config.toml
n_layer = 13
d_model = 128
n_head = 4
n_kv_head = 2
head_dim = 32
d_mlp = 256
vocab_size = 4096
activation = "swiglu"
norm = "rmsnorm"
norm_place = "pre"
norm_eps = 1e-05
positions = "rope"
rope_base = 10000.0
rope_fraction = 1.0
qk_norm = true
attn_scale = 0.177
bias = "none"
tie_embeddings = true
parallel_block = false
init = "normal"
init_std_qkv = 0.0408
init_std_o = 0.0
init_std_up = 0.0408
init_std_down = 0.0
optimizer = "soap_variant"
lr = 0.011
lr_mult_qkv = 0.7
beta1 = 0.95
beta2 = 0.98
lr_head = 0.00741
grad_clip = 1.0
warmup_steps = 33
schedule = "wsd"
decay_fraction = 0.632
decay_shape = "linear"
final_lr_fraction = 0.0
batch_tokens = 32768
seq_len = 256
doc_mask = false
z_loss = 1e-05
train_tokens = 122400000
steps = 3736
dataset = "wikipedia_en"
Each number is 128 + 24 x the weight over its row's rms, rounded and kept within 0 to 255. Layers, rows and columns count from 0. The size above them is the row's rms in percent of the matrix's.

# layer 4 attention query, 128x128, rms 0.29, rows 0-63, columns 0-63
size [ 95  73  89  98  86  78 100 108  80  84 104  95  88  96  96  83 111 100 118 101  96 113 126 104 109 131 110 100 115 100  96 107  79  75  78  81  74  76  92  80  82  90  92  75  95  99 120  86 104  98 114 105  96 107 113  97 104 166 120  99  98  99 105 112]
[[150 143 131 149 140 132 109 162 144 154 180 109 101 106 153 107  74 117 129 123 176 131 105 129 174 117 138  96  92  78 106 125  89 140 100 164 127 117 143  96 135 140 144 135 130 105 120 169 155 101 118 118 118 138 124 124  76 137  86 113  81 127 143 111]
 [137  95 126  92 153 107 142 163 137 140 150 121 139 181 165 126 175 147  85 136 159 127 159 121 100 118 175 119 130 112  97 161 105 152  91 124 108 128 154  97 154 136 100 128 132 113 112 108 124 102 152 133 136  55  99 131 135 182 112 117 116 149 163 141]
 [127  99 121 141 157 107 104 166 135 127 117 159 146 130 149 119 128 107 160 119  88 134 133 124  96 113 118 139 105 127 108 148  96 104 115 124 106 122 144 117 115 154 126 111 136 151 105 154  95 170 103 125 161 150 143 122 121 144 114 149 140 133 146 177]
 [142 152 135 116 123 114 150 185 117 154 166 110 152 138 156 186  96 114 155 136 175 115 142  98 133 131 137 126 127 158 114  93 120 169 106  85 100 146 161 134 125 114  94 143 155 100  96 133 129  88 119 161 136 122 123 112 175 125 112  79 187 108 125 154]
 [180 109 102 129 153 118 132 154 135 129 173 151 116 121 162 159  89 131 147 138 179 120 136 120 116  99 126 121 144  96 141 162  91 142 113 108 100 161 163 100 149 155 122 180 115  76 119 157 129 129 105 133 107 115 141 114 129 107 101 118 116 133 153 112]
 [128 123 146 122 162 108 128 134 120 134 138 148 119 165 138 136 172 157 141 145 131 131 156 112 112 154 118 150 120 124 107 158 104  97 161 103 122 122 113 117 110 169 128 146 100 117  85  96 101 113 155 149 148  85 140 135 152 130 151 126 111 108 116 172]
 [150  94 113 122 171 149 124 110 133 124 139 119 141 106 174 149 168  99 103  97 129 108 122 126 158 142 153 142 103 142 113 173  95 107 140 123 116  91 132 144 153 149 111 143 168 184 139 131 111 114 116 135 118 116 112 122 126 118 190 140 101 111 112 102]
 [161 117  82 111 100 165 147 125 138 103 160 139 122 126 150 122 126 131 121  86 107  90 122 119  90 173  91 146 104 125 110 109 119 105 108 101 128  96 141  97 149 156 159 112  96 139 131 122 101 158  93 166 163 112 124  84 123 100 167 148 142 167 141 141]
 [ 91 155 118 160 165 123 129 134  91 123 159 123 135  97 133 109  91 142 140 110 171 141 160 156 173 118 109  86 134 123  87  97 144 137 100 142 128 147 167 141 160 125 139 129 134 128 115 142 157 166 110 155  79 176 141 131 113 151 116  93 107 109 126 127]
 [151 101  63  98 157 130 139 161 134 169 155  97  81 128 159 150 137 126 124 119 137 165 126 109 123 148 172  94 119 107 125 127  87 158 154 125 141 123 129 184 143 127 120 150 164 157  75 183  89  94 145 112 125 136 101 146 129 156 142 162 110 146 129 140]
 [131 116 137 153 122 131 144 155 130 103 139 153 151 103  91 117 147 156 123 142 142 139 134 125 115 161 161 123  61  90  85 126 127 134 121 144 152 152 112 124 117 152 121 152 126 158  92 146 154 147 153 114 122 157 161 120 163 144 132 159 123 134  63 126]
 [117 151 182 130 132 113 116 104 146 147 130 163 164 111 133 136 119 150 148 138 132 158 119 101 100 125 152 122 142 143  83 135 108 165 144 170 128 164 124 114 124 143 178 122 136 127 120 156 127 212 121 140 150 116 162 141 170 141 108 159 110 129 143 116]
 [128  95 147 149 142 149 162 136 132  97 176 133 145 172 198 150 129 173 147 118 156 122 154 130 138  91 135  61 181 112 100 119  94 146 118 102 117  97 140 134 134 128 120 135 143 114 135 154 107 112 160 119  98 153  85 167  73  98 124 152  93 147 122  83]
 [134 107 144 146 142 108 166 152 100 140 133 134 112 130 145 138 104 105 118  98 156 147 164 108 121 140 142 129 128 107  98 105 147 155  65 110 108  84 138 159 151 136 138  65 130 149 150 114 113 103 157 153 166 141 113 162 103 110 135 155 123  89 129 109]
 [101 152 118 146  96 148 119 125 158 124 175 126 110 135 152 104 125 109 141 112 129  98 117 138 143 108  98 122 139 129 144 125 138 118 114 129 124 136 156 129  94 102 154 127 102 131 164 116 157 121 153 100 103 141 126 150  80 143 168 137  87 129 128  67]
 [137 148 135  84 174 139  89 134 110 122 112 105 109 134 119 149 162 147 140 172 131 144 142 117 129 132 146 168 103 124 107 116 118 116 167  91 139  98 120 143 119 142  78 143 114  87 134  81 156  99 170 107 141  71 121 147 117 151  94 196 153 145 143 123]
 [151 149  55 138 131 132 124 116 132 130 137 125 110 127 155 186 127 134 144 170 182 100 201 117 130  90 105 131 115 152 152 149 155 137 122 148 148 157 179 145 132 132 105 135 143 124 147 156 132 144 129 116 137 178  87 125 140  93 160 143 139  94 154 153]
 [104 149 153 129 118 113 102 179 125 127 154 123 131  79 148 108 122 139 141 111 180 138 121 149 154 170 154 161  95  85 106 118  87 142  98  99 118 146 134 133 119  76 151 140 150 105 140 129 128 111  95 134 129 106 174 165 133 149 105 135 139 132 136 111]
 [ 62 142 139 122 113 131 105 142 155 115 140 131 132 131  77 100 155  77  96 148 125  90 149  87 147  95  53 163 159  90 128 110 103 148 125 110 152 123 113 134 149 105 131 128 161 121 147 121 110  91 127 161 133 135 130 129  88 135 137  99  97 164 145 157]
 [126 136 132 138 120 115 123 176 144 161 130 118 136 141 158 115  93 106 174 149 130 169 192 134 136 119 111 148 172 136 106 115 150  95 167 130  97 138 112 123 115  99 165  96  90 134 138 111 109 154 118 104 113 125 113 154 120 161  98 100 119 121  97 118]
 [105 138 120 137  94  80 165 146 112 100 174 141 146 140 120 113 124 194 134 155 121 101  91 114 145 101  64 141 142 115 100  72 133 144 155 168 125 132 127 109 103 120 158  92 157 115 121 128 127 136 128 112 152 115 145 123 135 122 102 131 110 133 154 133]
 [127 123 119 122 127  53 178 128 143 123 114 166 121 125 123 121 103 172 115 134 164 179 139 123  99 107 140 139  78 107 133 113 157 142 122 142 114 166 123 117 140 139 128 121 102 130 116  96 165 191 132 119 131 160 132 110 146 121 138 153 139 109 118 132]
 [131 129 119 151  99 114 147 182 117 150 106 145 148 153 129 180 142 106 122 186 138 117 145 152  81 134 109 126 129 137 116 107 132 134 132  88 145  93 122 138 149 127  85 120 157 120 153 144 115 135 107 147 104 113 143 127 164 110  96 201 148 134 119 139]
 [174 112 116 144 154  99 118  98 151 147 113 102 157 130  85 102 125 133 112 124  83 106 133 156 131 106 122 120 147 107 189 138 141 149 138 114 132 118 124 124 104 140 118 118  92 129 179 123 143 150 140 126 170 145 113 130 115 152 121 128 159 141 129 110]
 [123  98 144  91  76  69 142 135 143 178 107 135 125 134 115 104  86 137 114  99 169 100 147  99 148 141  97 107 170 139  85 118 136 165 125 116 129 132 131 137 124 189 173 156 136 118 126 181 101 158 145 158 104 134 155 147  99 145 103 103 137 133 110 132]
 [126 172 114 137 120 121 160 147 116 128 126 110 116 122 100 128  73 113 133 139 124 151 112 159 101 153 136 116 103 129 109 157 138 110 128 110  92 127 131  73 127 180 142  90  91 143 128 117 125 168  88 129 153 117 140 139 119  69 113 126 128 144 117 158]
 [125 153 128 155 191 101 133 138 150 141 138 168 125  86 144 126 119 129 101 109 128 173 107 147 123 147 134 117 116 136 108 135 104 117 144 146 145 143 125 126 133 158 138 154  81 137 115 142 115 117 126 105 141 142 159 147 183 140  89 205 133  84 104 115]
 [140 164 134 106 135 148 174 103 176 164 109 123 135 102 136 151 131 136 172 139 122 120 132 139 195  91 123 149 153 148 136  87 125 161 123 101 109 132 108 161 119 114 127 156 163 136 120  95 153 113 149 129 129 140  95 171 117 142 149 117 142 166 134 107]
 [164 131 136  71 147 153 113 143 167  97 119 138 155 112 153 114 153  89  97 141  98 104 143 145 114 129 103 192 147 164 106 121 140 104 125 117 155 146 121 133 136  98 121 108  95  96 135 115 106  63  99 130 108 127 135 125 165  96 164 118 135 122 123 136]
 [176 148 111 110 113 111 145 154  66 148  80 123 151 139  94 175 147 137 146 108 109 143 115 134  82 107 185 110 149 117 139 148 145 162 112 158 128 104 123 115 118 121 135 149 143 120 107 128  89 108 140 124 114 112 133 129 148  90 175 143 125 110 103 161]
 [163 107 147 126 176 144 112 129 145 121 146 116 155 140 151 153 183 151 151 137 106 109 150 168 180 133 173  94 162 131 166 133  92 112 148 141 153  89 118 120 126 103 133 122 157 163 147 129  80 127 119  87 153 120 134 158 125 120 158 113 166 138 114 124]
 [135 140 111 119 147 115 150 155 123 119 112 147 175 115 148 148 131 140 138 104 110 114 164 155 114 166 106 101 172 128 132 139 127 128 105 124  62 106 144 139 160 120 113 138 101 136  88 146 134  83 115 102 164 101 139 149 137 136  97 179 155 130 146 139]
 [181 150 120 173 129 133  97 126 124 137 178 134 126 105 139 172 124 129 103 118  92 143 136 151 130 140 116 125  91 128  62 119 106  93 147 168  87  88 115  75 127 105 142 130 140 112 155 122 128 144 101 122 127 109 118 138 141  88 147 147 122 122 131 149]
 [140 153 137 158 101 116 112 138 153 157 126 129 173 122  67 109 104  59  74 117 166 154 116  83 123 143 123 129 129 149  99  95 128 131 117 126 143 122 123 132 128 109 117 184  87 145 165 105 115 123  94 112 138 150  99 164 144 131 164 121 137 153 112 104]
 [183 143  93 132 140 132 146 142 165 108 108  86  92  97 127 170 138 133 146 150  98 101 118 151 136 165 113 124 124  91 110 137 133  86 134 134  90 115 140 166 150 102 105 120 144  89 122 164 144 156 101 118 133 147 122 110 125 124 114 163 122  99 149 130]
 [127 116 126 165  97 128 113 144 112 143 155 129 111 128 127 103  76  61 120 125 119 115 107 100 175 113 112 146 134 130 108  79 166 104 124 132 137 122 156  79 119 129 161 108 117 124 136 140 101 115  97 119 155 131 102 126 147 117 169  55 148 170  98 135]
 [161 116 147 125 141 143 149 153  92 132 175 153  85 114 116  83 113 107 135 146 110 115 153  99 136 156 110 129 132 119 141 142 111  92 140 130 129 116 136  95 154 144 151 128 115 109 143 110  97 136 112 114 142 132 142 113 179 119 148 150 178 126 147 139]
 [110 133 154 112 118  77 110 117 113 149 125 179 168 183 104 118 113 119 134 100 144 136 101 104 126 134 135 141  99 125 121 104 133 133 154 111 143 169  98  90  82 125 129 131 121 167  96  94  99 101 152 176 121  90 106 134 159 140 165 126 134 124  91 132]
 [136 172 119 156 167 164 131  90 188 132 152  99 125 111 108  70 122 100  93 125 123 134 103  93 155 122 113  79 151 148 138 150 137  95 118 170 107  92 143 127 122 108 127 150 160  60 147 143 144 116 102 161 129 146 122 129 138 116 141 138 148 126 115 136]
 [146 112 160  93 149 107 156 177 123 134 115 134 150 166 117 139 133 117  97 106 114  86 146 139 148 152  96 128 137 127  75 134 103 137 107 110 140 142 140 135 136 131 131 139  87 134 108 112  80 159  93  93 109 148 163 151 159 156  99 129 129 149 154 143]
 [140 151  97 155 125 155 160  89 124 102 101  60 135  79 144 166 137 126 128 173 118 132 152 155 139 148 138  95 146 117 106 136 117 156 144 102 133 130 154 186 176  91 106 134 117 146 151 148 116 152 140  84 159 157 107 148  67 131 117 141 131 112 157 143]
 [171 140 108 114 158 165 147 160 110 111 154 132  85 132 166 125 145 153 145 100 125 137 137 132 172 146  91 120 128  89 136 148 125  99 171 159 108 129 150 115 146 101 119 136 151 116  98 165 158 149 153 138 172 133 130 138 142 137 139 120 146 165 137 140]
 [134 129  82 110 102  92 128  96 146 141 156  78 106 109  86 132  87 109 135 141 128 107 114 140 106 146 133 130 126  91 110 156 157 144 135 130 139 135 143 131 110 159  99 103  81  82 110 134  88 128 152 153 143 122 126 143 104 137 147 137 107 166  96 167]
 [118 128 120 146 158  92 102 121 102 196 153 147 156 114 111 194 119 105 106 111 138 137 101 126 139 140 122 117 125 133 113 121 123 134 158 116 137 149 142 122 134 129  94 125 171 118 150 185 112 168  84 142 127 136 122 126 161  98 123 125 119 139 123 128]
 [135 157 156 161 132 130 122 133 145 103 213 149 113 135 119  85  81 125 146 112 140 148 126  82 141 127 155 104 152  54 146 146 113  85 149 107 110  95 140 113 109 145 136 132 131 138 130 140 119 114 150 141 142 164  84 143 117  96  90 139 137 145  98  97]
 [127 147 134  99 129 135 118 149 134 148 171 166 146 180 108 132 121 130 135 123 130  94  89 138 121 120 161 104 106  93 123 118 136 126 118  73 165 111 142 144 126 134 162  77 102 160 124 104  96 118 143 134 124 109 150 141 129 103 124 141 146 121 150 158]
 [127 144 138 124 125 135  94 125  95 140 149 125 118 105 136 130 130 178 156 125  73 135 150 138 163 102 122 121 168  93 132 101 134 179 163 139 116 142 118 163 123 149 160 159 129 125 148 176 142 148 117  83 157 156 161 190  69 107 112  98 144 117 109 124]
 [141 122  87 112 120  95 130 143 158 106 112 150 105 169  93 136 115 114 181 171 139 124 127  81 116 104 142 159 108 148 125 187 135 130 154  90 120 121 106 138  85 123  85 119 108 114 117 101 116 119 155 137 109  84 135 126 181 131 121 155 161 122 139 131]
 [152 150 128 135 127 120 153 139 145 126 119 138 100 105 125 128  77 117 122 103 146 167 144 128 135  60 117 108  99 147 114 139 152  94 100 153 143  92 133 161 162  96 135 107  82 106 121 159 125 168 110 119 123 150 106 108  89 124 136 105 112 147 153 149]
 [141  65 117 123 154 122 152 144 116 108 112  82 107 162 146 119 102 146 146 129 134 114 169 120  89 110 121 137 108 185 170 120 128  87 133 114 162 148 158 127 173 126  87 147 150 146 155 137 135 141 130  90  97 124 124 120 184 145 106  78 109 139 111 150]
 [123  92 156 122  85 128  83  93 153 136 136 132 133 108 130 111 150 117 116 127 107  97  95 125 172  90  77 157 148 117 116 104 166 175 147 132 161 110 102 162  94 147 139 142 137 144 162 125 115  98 118 130 160 122  96 145 112 149 141  85  99 135 131 100]
 [ 71 151  81 150 129  79 113 160 123 109 143 126 113 102 113 132  79 134 129 131 139 140 105 184  86 128 136 112 129 141 115 126 157 124 128 129 125 166 145 141 132 190 107 155 133 125 147 121 135 162 140 137 131 122 125 118 135 140  98 138 137 130 133 163]
 [125 126 143 147 130 148  93 125 142 111 122 118 107 142 124 118 138 134 103 152 117 122  85 109 169 150 123 181 150 108 148 141 125 156 120 141 153 152 110 128 132 160 119 176 112 150 130 105 170 113 133 137 183 125 136 140  88 140 122  93 118 135 121  89]
 [152 106 114 136 106 110 159 119 128 103 140 110 128 105 170 140 110 142 163 146 100 171 136  85  96 131 126 138  88 139 132 117 138 132 149  73 112 119 135 102 132 171 111 116 119 118 112 115 141 133 154 104  79 125 127 153 149 162 130 161 134 110 113 115]
 [ 98  99 163 124 129 155  83 128  98 107  93  90 171 164 111 128 145 134 146 111 125 163 131 133 128 153  97 135 137 128 124  98 149 140 138 116  85 119 118 130 123 142 161 100 150 165 110 181 125 123 110 128 162 134 131  88 106 103 113 126 143 155 141 123]
 [103 124 132 137 111  95 101 147 147 121 146 139 165 116 116 105 119 108 158 137 109 154 129 137 108  83 102 111 165 134 132 162 104 118 134 101 110 106 102 151  84 142 167 117 149 152  73 134 125 104 143 129 109 127 188 145  68 135  99  76 127 143 139 121]
 [145 141 127 134  63 118 131  98 101 162 102 109 124 158 144 138 149 150 106 111 148 111 153 159 103 184 134 117 129 111 138 129 126 122 141  92 131  94 161 203 135 166 114 143  97 126 159 144 119 159 167 103 138 118 142 190 112  94 107 133 134 125 118 123]
 [136 107 126 151  85 109 159 169 107 125 104 172 140 138 146 143  74  96 100 123 165 144 152 143  82 126 126 122  91 154  83 135 117 102 123 111 100 151 155 130 169 173  97 130 118 126 100 149  96 185 118 115  91 147 141 177 132 137  82 133 134  98 140 150]
 [105 106  49 116 138  68 153 159 138 158 142  80 147 146 109 143 126 116 106 149 104 128 162 119 141 138 160 131 124 124 158 127 113 145 138  96 139 137 127  86 105 136 131  89 100 151 112 160 119 104 164  84 141 118  97 105 147 121 145 171 112 118 143 168]
 [137 106 143 113 121 132 142 110 169 149 155 147 109 129 174 160 160 174 136 176 145 125 158 135 145 127 160 134 134 161 155 129 163 152 142 101 101 160 132 146 142 138  94 108 167  79 126 125 153 115 133 147 107 129  96 130 133 114 134 113 163 142 125 134]
 [141 125 123 146 133 118 113 167 150 129 154 115 146  67 120 121  99  89 111 125 129 105 100 133 105 121 153 186 101 118 194 153 139 109 137 180 125 134 100  95 150 162 134 145  57 140 124 136 107 151 113 134 149 161 151 140 129 108  94 121 112 191 135 146]
 [176 142 127 124 145 142 122 152 123 134 138 150 121 148 106  93  76 121 154  98 124 122  83 152 125 108 177  89 112 136 159 118 115  90 103 101 153 120 137 159 179 141 145 127 124 147 136 123 157 184 144 130 151 134 154 126 141 126 113 153 159 121 119 142]
 [133 141  93 155 119 141 149 130 155  89 142 148 126 128 118 117 123 162 103 157 118 143 152 186 104 171 136 172 104 135 138 156  88 188 154 107 159 102 130 134 117  84 151 133 117 135 130  96 141 124  95 122 151  93 128 110 113 150 116 155 155 131 130 117]
 [165 153 120 125 117 145 132 112 169 132 116 105 124 101 172 127 102 105 122 160  93 152 131 116 146 145 131 104 192 109 121 131 131 122 116 159 102  91 128 173 135 121 128 135 130 162 149 157 173 121 142 119 184 181 162 155 156 126  98 153 100 113 148 124]]
# layer 4 attention key, 64x128, rms 0.278, rows 0-31, columns 0-63
size [ 87  80  87  98  79  89  83  83  83  89  90  82  98  89  99  94 107  94 121  93 109 103  94  98  98  98 114  90 102 112 113 101]
[[125 104 153 128 142 132 161  67  95 137 145 121 132 132 141 130 123 118 122 189  89 112 135 110 131  90 120 151  97 116 127 140 157 168 153 139 122 148 147 155 116 154 131 114 157 148 109 124 129 171  99 140 125 127 114 103 190 153 139 149 126  89 117 158]
 [122 124  95 155 100 148 144 150 133 125  87 113 200 114 138 102 142 146 153 139 101 107  96 159 184 143 112 120 101  81 104 111 150 146 166 131 120 108 138 117 133 110 124 127 109 123 159 143 168  76 121 133 132 130 136  94 139 143 147 128 143 132 151 123]
 [168 131 140  94 159 147 160 140 151 161 111 171 113 139 150 158 118 143 116 134 136 123 136 122 100 134 153 121 182 103 153 182 146 126 134 110 109 123 129 147 129 125 121 156 100  99  98 123  86 150 157 125 113 127 129  97 142 124 105 149  97 136 142 137]
 [139 108 116 119 169 123 150 148 135 166 149 111 105 126  92 143 180 126 105 154  65 126 127  94 103 161 138 105 130 129 118 164 154 146 123 159 119 108  97 156 114 112 123 100 133 175  83 134 107 146 116 160 111 130 141 140 139 123 154 125 136 134 158 143]
 [129 123 168 103  74 142 117 132 149 151 143 138 135  92 145 110 121 158  92 120 159  98 157 131 116 127 133 107 134  63 114 140 128 170 143 108 107 112 118 110 127 119 132 133 136 132 116 127 104 129 128 100 128 117 115 149 129 115  97 139  70 104 154 124]
 [118 124 153 142 113 107 108 122 116 110 144 113 130 136  96 101 121 148 134 132 152 142 149  76 122 191 154  99 152 164  76 148 117 146 108 130  95 100 122 154 120 146 156 148 139 151 133 118  88 118 127 137 141 116 106 156  96 108 129 128 136 137 136  89]
 [150 176 115 108 135 134 114 126 118 123 141 164 145 120 135  91 111 138 152 116 116 109  98 138 111 129 164 129 134  99 112 123 147 100 172 128 123 133 151 153 135  84 118  81  95 150 109 124 131 104 126 141 105 102 189  61 149 140 113 136 187 120 130 156]
 [174 141 103 129 114 170 146 146 123 160 138 116  82 146 124 122 103 129 136 158  88 148  84  75 110 119 146  91 188  96  97 145 213 126 134 120 119 145 121 116 126 105  99 131 121 150 146 149 144 133 195 101 148 179 131 153 182 114 125 174 129 128 119 127]
 [ 90 111 131 106 137 151 158 101 145 109 131 151 164 127 138 146 142 152 111 143  65  79  95 137 116  58  98  99 125 100 130 140 149 115 114 140 126 112 188 126 149 115 134 102 142 130 139 159 143 113 130 123 127 162 176 130 124  93 143  96 128 114 137 125]
 [107 123 179 138 118 132 113 158  95 128 153 124 136 103 164  89 127 136 137 120 126 178 153 135 137 106 147 139 139 101 104 125 178 159 115 115 123 119  93  79 105  95 175  79 122 151 134 127  88 122 141 152 120 112 148 153 112  86 134  95 118 109 117 139]
 [119 155 102 152 112 126 120 165 141 157 111 155 161 114 162 164 117 140 132 100 152 138 102 125 155 171 140 123  99 120 123 168 133  46 115 134 131 111 129 137 161 142 119  98 121 153 101 118 151 139 121 147 151 149 134 115 134 135  88 106 108 118 149 125]
 [112 160 143 134 170 134 122 110 118 164 112  79 150 105 165 102 133 165 159 133  98  95 132 169 106 120 128 184  71 101 155 172 139 114 129 120 121  97 158 141 146  98 103 138 138 131 126 104 121 134 138 119 112 147 128 119 118 146 170 100 124 159 100 125]
 [ 81 121 138 145  86 121 125 129 120 116  99 101 135 137  81 120 122 157 150 136 153 132 129 152 135 178 101 117 107 152 104 132 122 152  86  93 111 138 161 139 164 133 160 125 119 122 112 151 123 108 133 129 151  86 137 112 144 171 131 123 136 106 164 127]
 [146 143 128 148 166 113 169  92 139  88 108 152 116 151 109 141 141 126 127  95 122 153 136  82 106 120 134 196 116 102 133 178 111 113 148 154 139 157 110 154 137 109 111 102 145 122 147 149 127 131 109 146 165 121 152 106 152 163 119  96 143 134 116 180]
 [148 181 123 161 133 131 102 146 157  89 126 102 110 138 125 129 100 136 138 144  73 129 149 119 184 115 125 134 114 139 141 132 140 134 124  79 133  96 133 129 123 146 128 110 134 131 120 101 147 134 124 123 183  95  56 106 101  92 117 133 132 141 129 158]
 [105 130 159 150 110 124 109 113  97 119 121 156 109 118 128 127 147 148 132 128 129 151 130 117 146 150 166 129 107 131 163 109 163 142 104  83 100  97 116 117  96 138 139 173 116 130 150  57 144 111 134 144 124 102  76 100  85 112 168 137 143 106 131 130]
 [104 106 103 115 115 133 106 119  97 149 134 130 112 139  94  79 115 127 131 130 163 114 132 165 117 130 124  63 159 138 146 145 114 121 125 115 158 139 138  97 127 157 121 164 139  93 135 148 146 178 132 152 118 127 158 154 131 120  90 135 119 104  91 149]
 [104 139 140 143 132 129 141 116 151 136 148 139 128 137  77 158 110  90 152 122 137 171 170 110 120 106 152 109 120 128 113 149 177 118  77 181  96 100 105 112 117 188 138 114 108 115 119 104 116 146 145 131 110 156 148  97 135 158  77 121 120 140 120 120]
 [158 148 150 160 182 174 114 113 139 140 126 130 127 106 143 124 186 161 121 139 105 123 133  86 145 130 130 192 158  89 155 117 107 160 143 122 110 116  96 151 155  91 125 132 137 122 160 133 159  52 149  92 162 138 149 126  89 111 129 124 145  91 132  76]
 [126 148 115 113 115 188 162 108 118 107 106 136 129  98 124 158 134 117 131 115 135 115 109 107 154 106 104 107  71 163 143 126 129 126  88 123 143 100 110 127 151 106 101 137 152 127 122 144 119 170  85 135 120 106 140  89 133 135 101 163  93 125 131 128]
 [140 147 111 135 127 140 118 112 118 135 128 127  98  68 149 151 155  87 124 115 159  98 124 131 105 142 153 141  94 104 151 113  99  89  97 145 124 145 128  98 144 122 139  88 120 161 181 157 168 102 122 170 154 128 109 125 148 143 161 119 170 163 117 120]
 [161 107 140  88  87 157 124 128 118 140 119 111 118 132 174 140  90 108 103 159 136 157 120 127 118 157 129 121 139 115 122 128 124 105 140  74 108 133 156 104  76 178 134 189 132 137 116 127 125  96  93 106 135 106 156 119 152 165 117 137 129 145 144  96]
 [ 94  54 106 151 119  63 122  91 130 129 153 123 117 121 126 115 133 131 152 133 121 156 114 175 141 164 125 111 129 125 108 118 114 169 135 136 140 161 169 133 152 136 111 129 104 122  70  99 125 150 106 132 125 136 152 146 121  61  71 116 135 153 111 148]
 [119 114 140 126 123 168 117  51 135 107 148 125  96 154 104  85 163 103 157 156 128 156 113 105 126 119 112 109 165 138 165 140 125 143  95 161 146 127 104 108 146 142  88 136 134  86 153 150 147 114 122 123 145  74 142 142 108 130 114 108 105 150 117  90]
 [133 118  99 161 104 118 133 116 114 147 157 152 155 117 129 151 135 189 106 158 151 153 183 165  83 121 124  86  58 113 131 134 107 153 132 141 143 137 131 114 135 130  76 169 100 129 111 155 135  95 128  91 139  97 105 107  95 174 146 179 121 128 130 127]
 [136 116 151 135 147 115  88 137 169 125 122 160 130 151 129  79 145 183 142 136 108 149 168 135 124 156 103  87 135 125 145 118  79 131 168 144 126 154 117 164 130 119  94 186 108 132 104 122 117 137 110 110  89 136 101  74 148 145  96 139 161 123 181 109]
 [123 144 105 172 136 153 103 149 148 115 144 143 135 122 156  97 103 135 107 123 117 145 151 180  75  80 182 117 141  95 134 151 154 100 125 129 158 112 122 133 112 134 143 142 163 140  73 159  86 179  78 126 115  96 116 125 128  91 126 138  92 143 107 126]
 [100 148 121  80 129 110 100 106 107 136 151 120 138 100 150 134 112 123 179  95  83  89 144 125 175 103 132 127 127 184 152 113 167 110 122 180 147 126 127  95 136 121 132 124 139 195 147 107 127 146 120 113  91 123 111  94 116 129 161 101 155 140 105 125]
 [149 133 118 122  87 127 149 153 114 121 122 158 151 144 113 118 131 153 144 149 124 137 131 135 176 107 129  90 117 101 104 101 110 124 136 105 146 108 163 129 117 109 132 126 125 135  93 164 181 156 129  65 126 143 123 180 115 129 119 131 152 151 120 137]
 [127 115 144 143 137 103 160 109 145 132 160 113 162 124 114  90 137 136 133 125 126 156 147 156 133 132 139 132 115  95 118 140  83 113 112 126 124 128 125 136 144 142  96 146 123 148 117 123 118 170 100 170 116 135 146  91 140  81 138 176 160 105 160 195]
 [140 138 111  98 160 134 115 157  90 164  80 139 125 150 115 118 134 128 116 188 123 159 107 119 142 109 138 151 108 147 128 113 128 121 115 134 118 131 133  97 139 115 133 142  83 117 123 149 144 143  95 102  82 124 137 122 105 112 107 122 135 156  88 157]
 [ 89 159 122 196 121  77 135 162 120 118 165 138  96 123 135 135 148 102 125 120 125 147 131 105 147 132 141 138 140 133 108 135 140 132 136 123 122 116 103 136 179 144 109 128  93 144 118 165 122 132 155 138 172 151 150 161 126 107 145 141 133 161 105 120]]
# layer 4 attention value, 64x128, rms 0.286, rows 0-2, columns 0-63
size [ 96 106  96]
[[ 90 130 174 123 164 150 121 109 115 150 150  93 156 136 147 128  97 141 112 113 122  76 202 149 116 143 132 174 110 129 168 154 118 132 117  97 128 128 146 160 137 156 173 162 113 110  70 132 106  87 125 158 154 126 131 119 117 117 114 121 145 140 120 134]
 [133 140 131 120 145  92 139 164 117 202 135 102 141 142  85 137 121 146 108 159  99 140 117 141 113 117 110 141 109 110 168 138 125 161 112  96 117 146 163 100 114 161 141 123 160 114  96 138 104 120 109 151 121 147 121 139 140 120 146 113 145 140 118 139]
 [119  82 139 113  62 146  98 117 101 136 126 176  99 110 162 124 122 194 121 144  76 124  99 135 119 167 133  99 115 113 148 117 151 195 171 130 113 137 122 163 153 124 130 138 101 124 125 110  94 148 123  85 135 113 117 123 138 140 110 122 133 147 122 124]]
# layer 4 attention output (transposed), 128x128, rms 0.398, rows 0-2,32-34, columns 0-63
size [102 108  97  92  98  94]
[[ 95 149 134  98 142  80 143 166 118 154 124 146 140 133 120 168  93  86 102 154 139 172 107 151 143 184 133 136  66 139 131 149 130 122 125 126 135 149 120  96 132 114 137 114 102 138 161 147 106  87 103 145 108  95 100 118 145 112 111 115 158 135 141 131]
 [109 136 128 129  66 123 149 133 134 103 128 144 117 103 132  99  73 159 160 115 164  94 108 114 189 108 138 112 147 150  96 145 145 104 125 141  66 121 149 126 136 202 121 110 116 108 147 149 154 167  89 101 105 157 125 155 100 149 111 153 168  95 142  92]
 [ 89 126 108 124 151 122 163 116 120 110  96 117 131 160 124 144 152 206 130 101 136 104 150 130 103 137 145 129 110 161 157  82 108 120 101  95 144 146 117 136 140 122 127 124 111 112 100 112  96 104 119 155 158 104  93 146  94 150 193 128 120 125 143 118]
 [100 162 160 107 136 115 110 121 149 130  98 113 145  88 123  86 109 105 107 171 157  80  86 135 122 123 155 138  78 166 126 104 129 164 145 132  89 163 136 133 138 180 122 141 123 151 115  80 122 137 150 135 147 160 162 140 114 112 118  74 103 129 110 127]
 [ 77 177 127  99 148 123 154 151 144 158 134 100 153  89 141 103 102  93 130 108  98 167 116 138 114 146 111 123 126  84 109 101  86 155 118 114 114 114 111 122 136 112 142  96 109 156 114 106  75  94 107 116 179 131 166 113  95  98 101  86  72  82 161 143]
 [142 131 141 122 164 104 149 138 152 133 132 118 129  93  98 108  69  88 139 120 126 137  65  90 107 146 130 106 118 100 166 165 141 120 100 141 132 166 120 154 129  93 135 150 151 143 132 116 108  78 152 142 126  74 154  76 150 101 176 166 129 144 133 103]]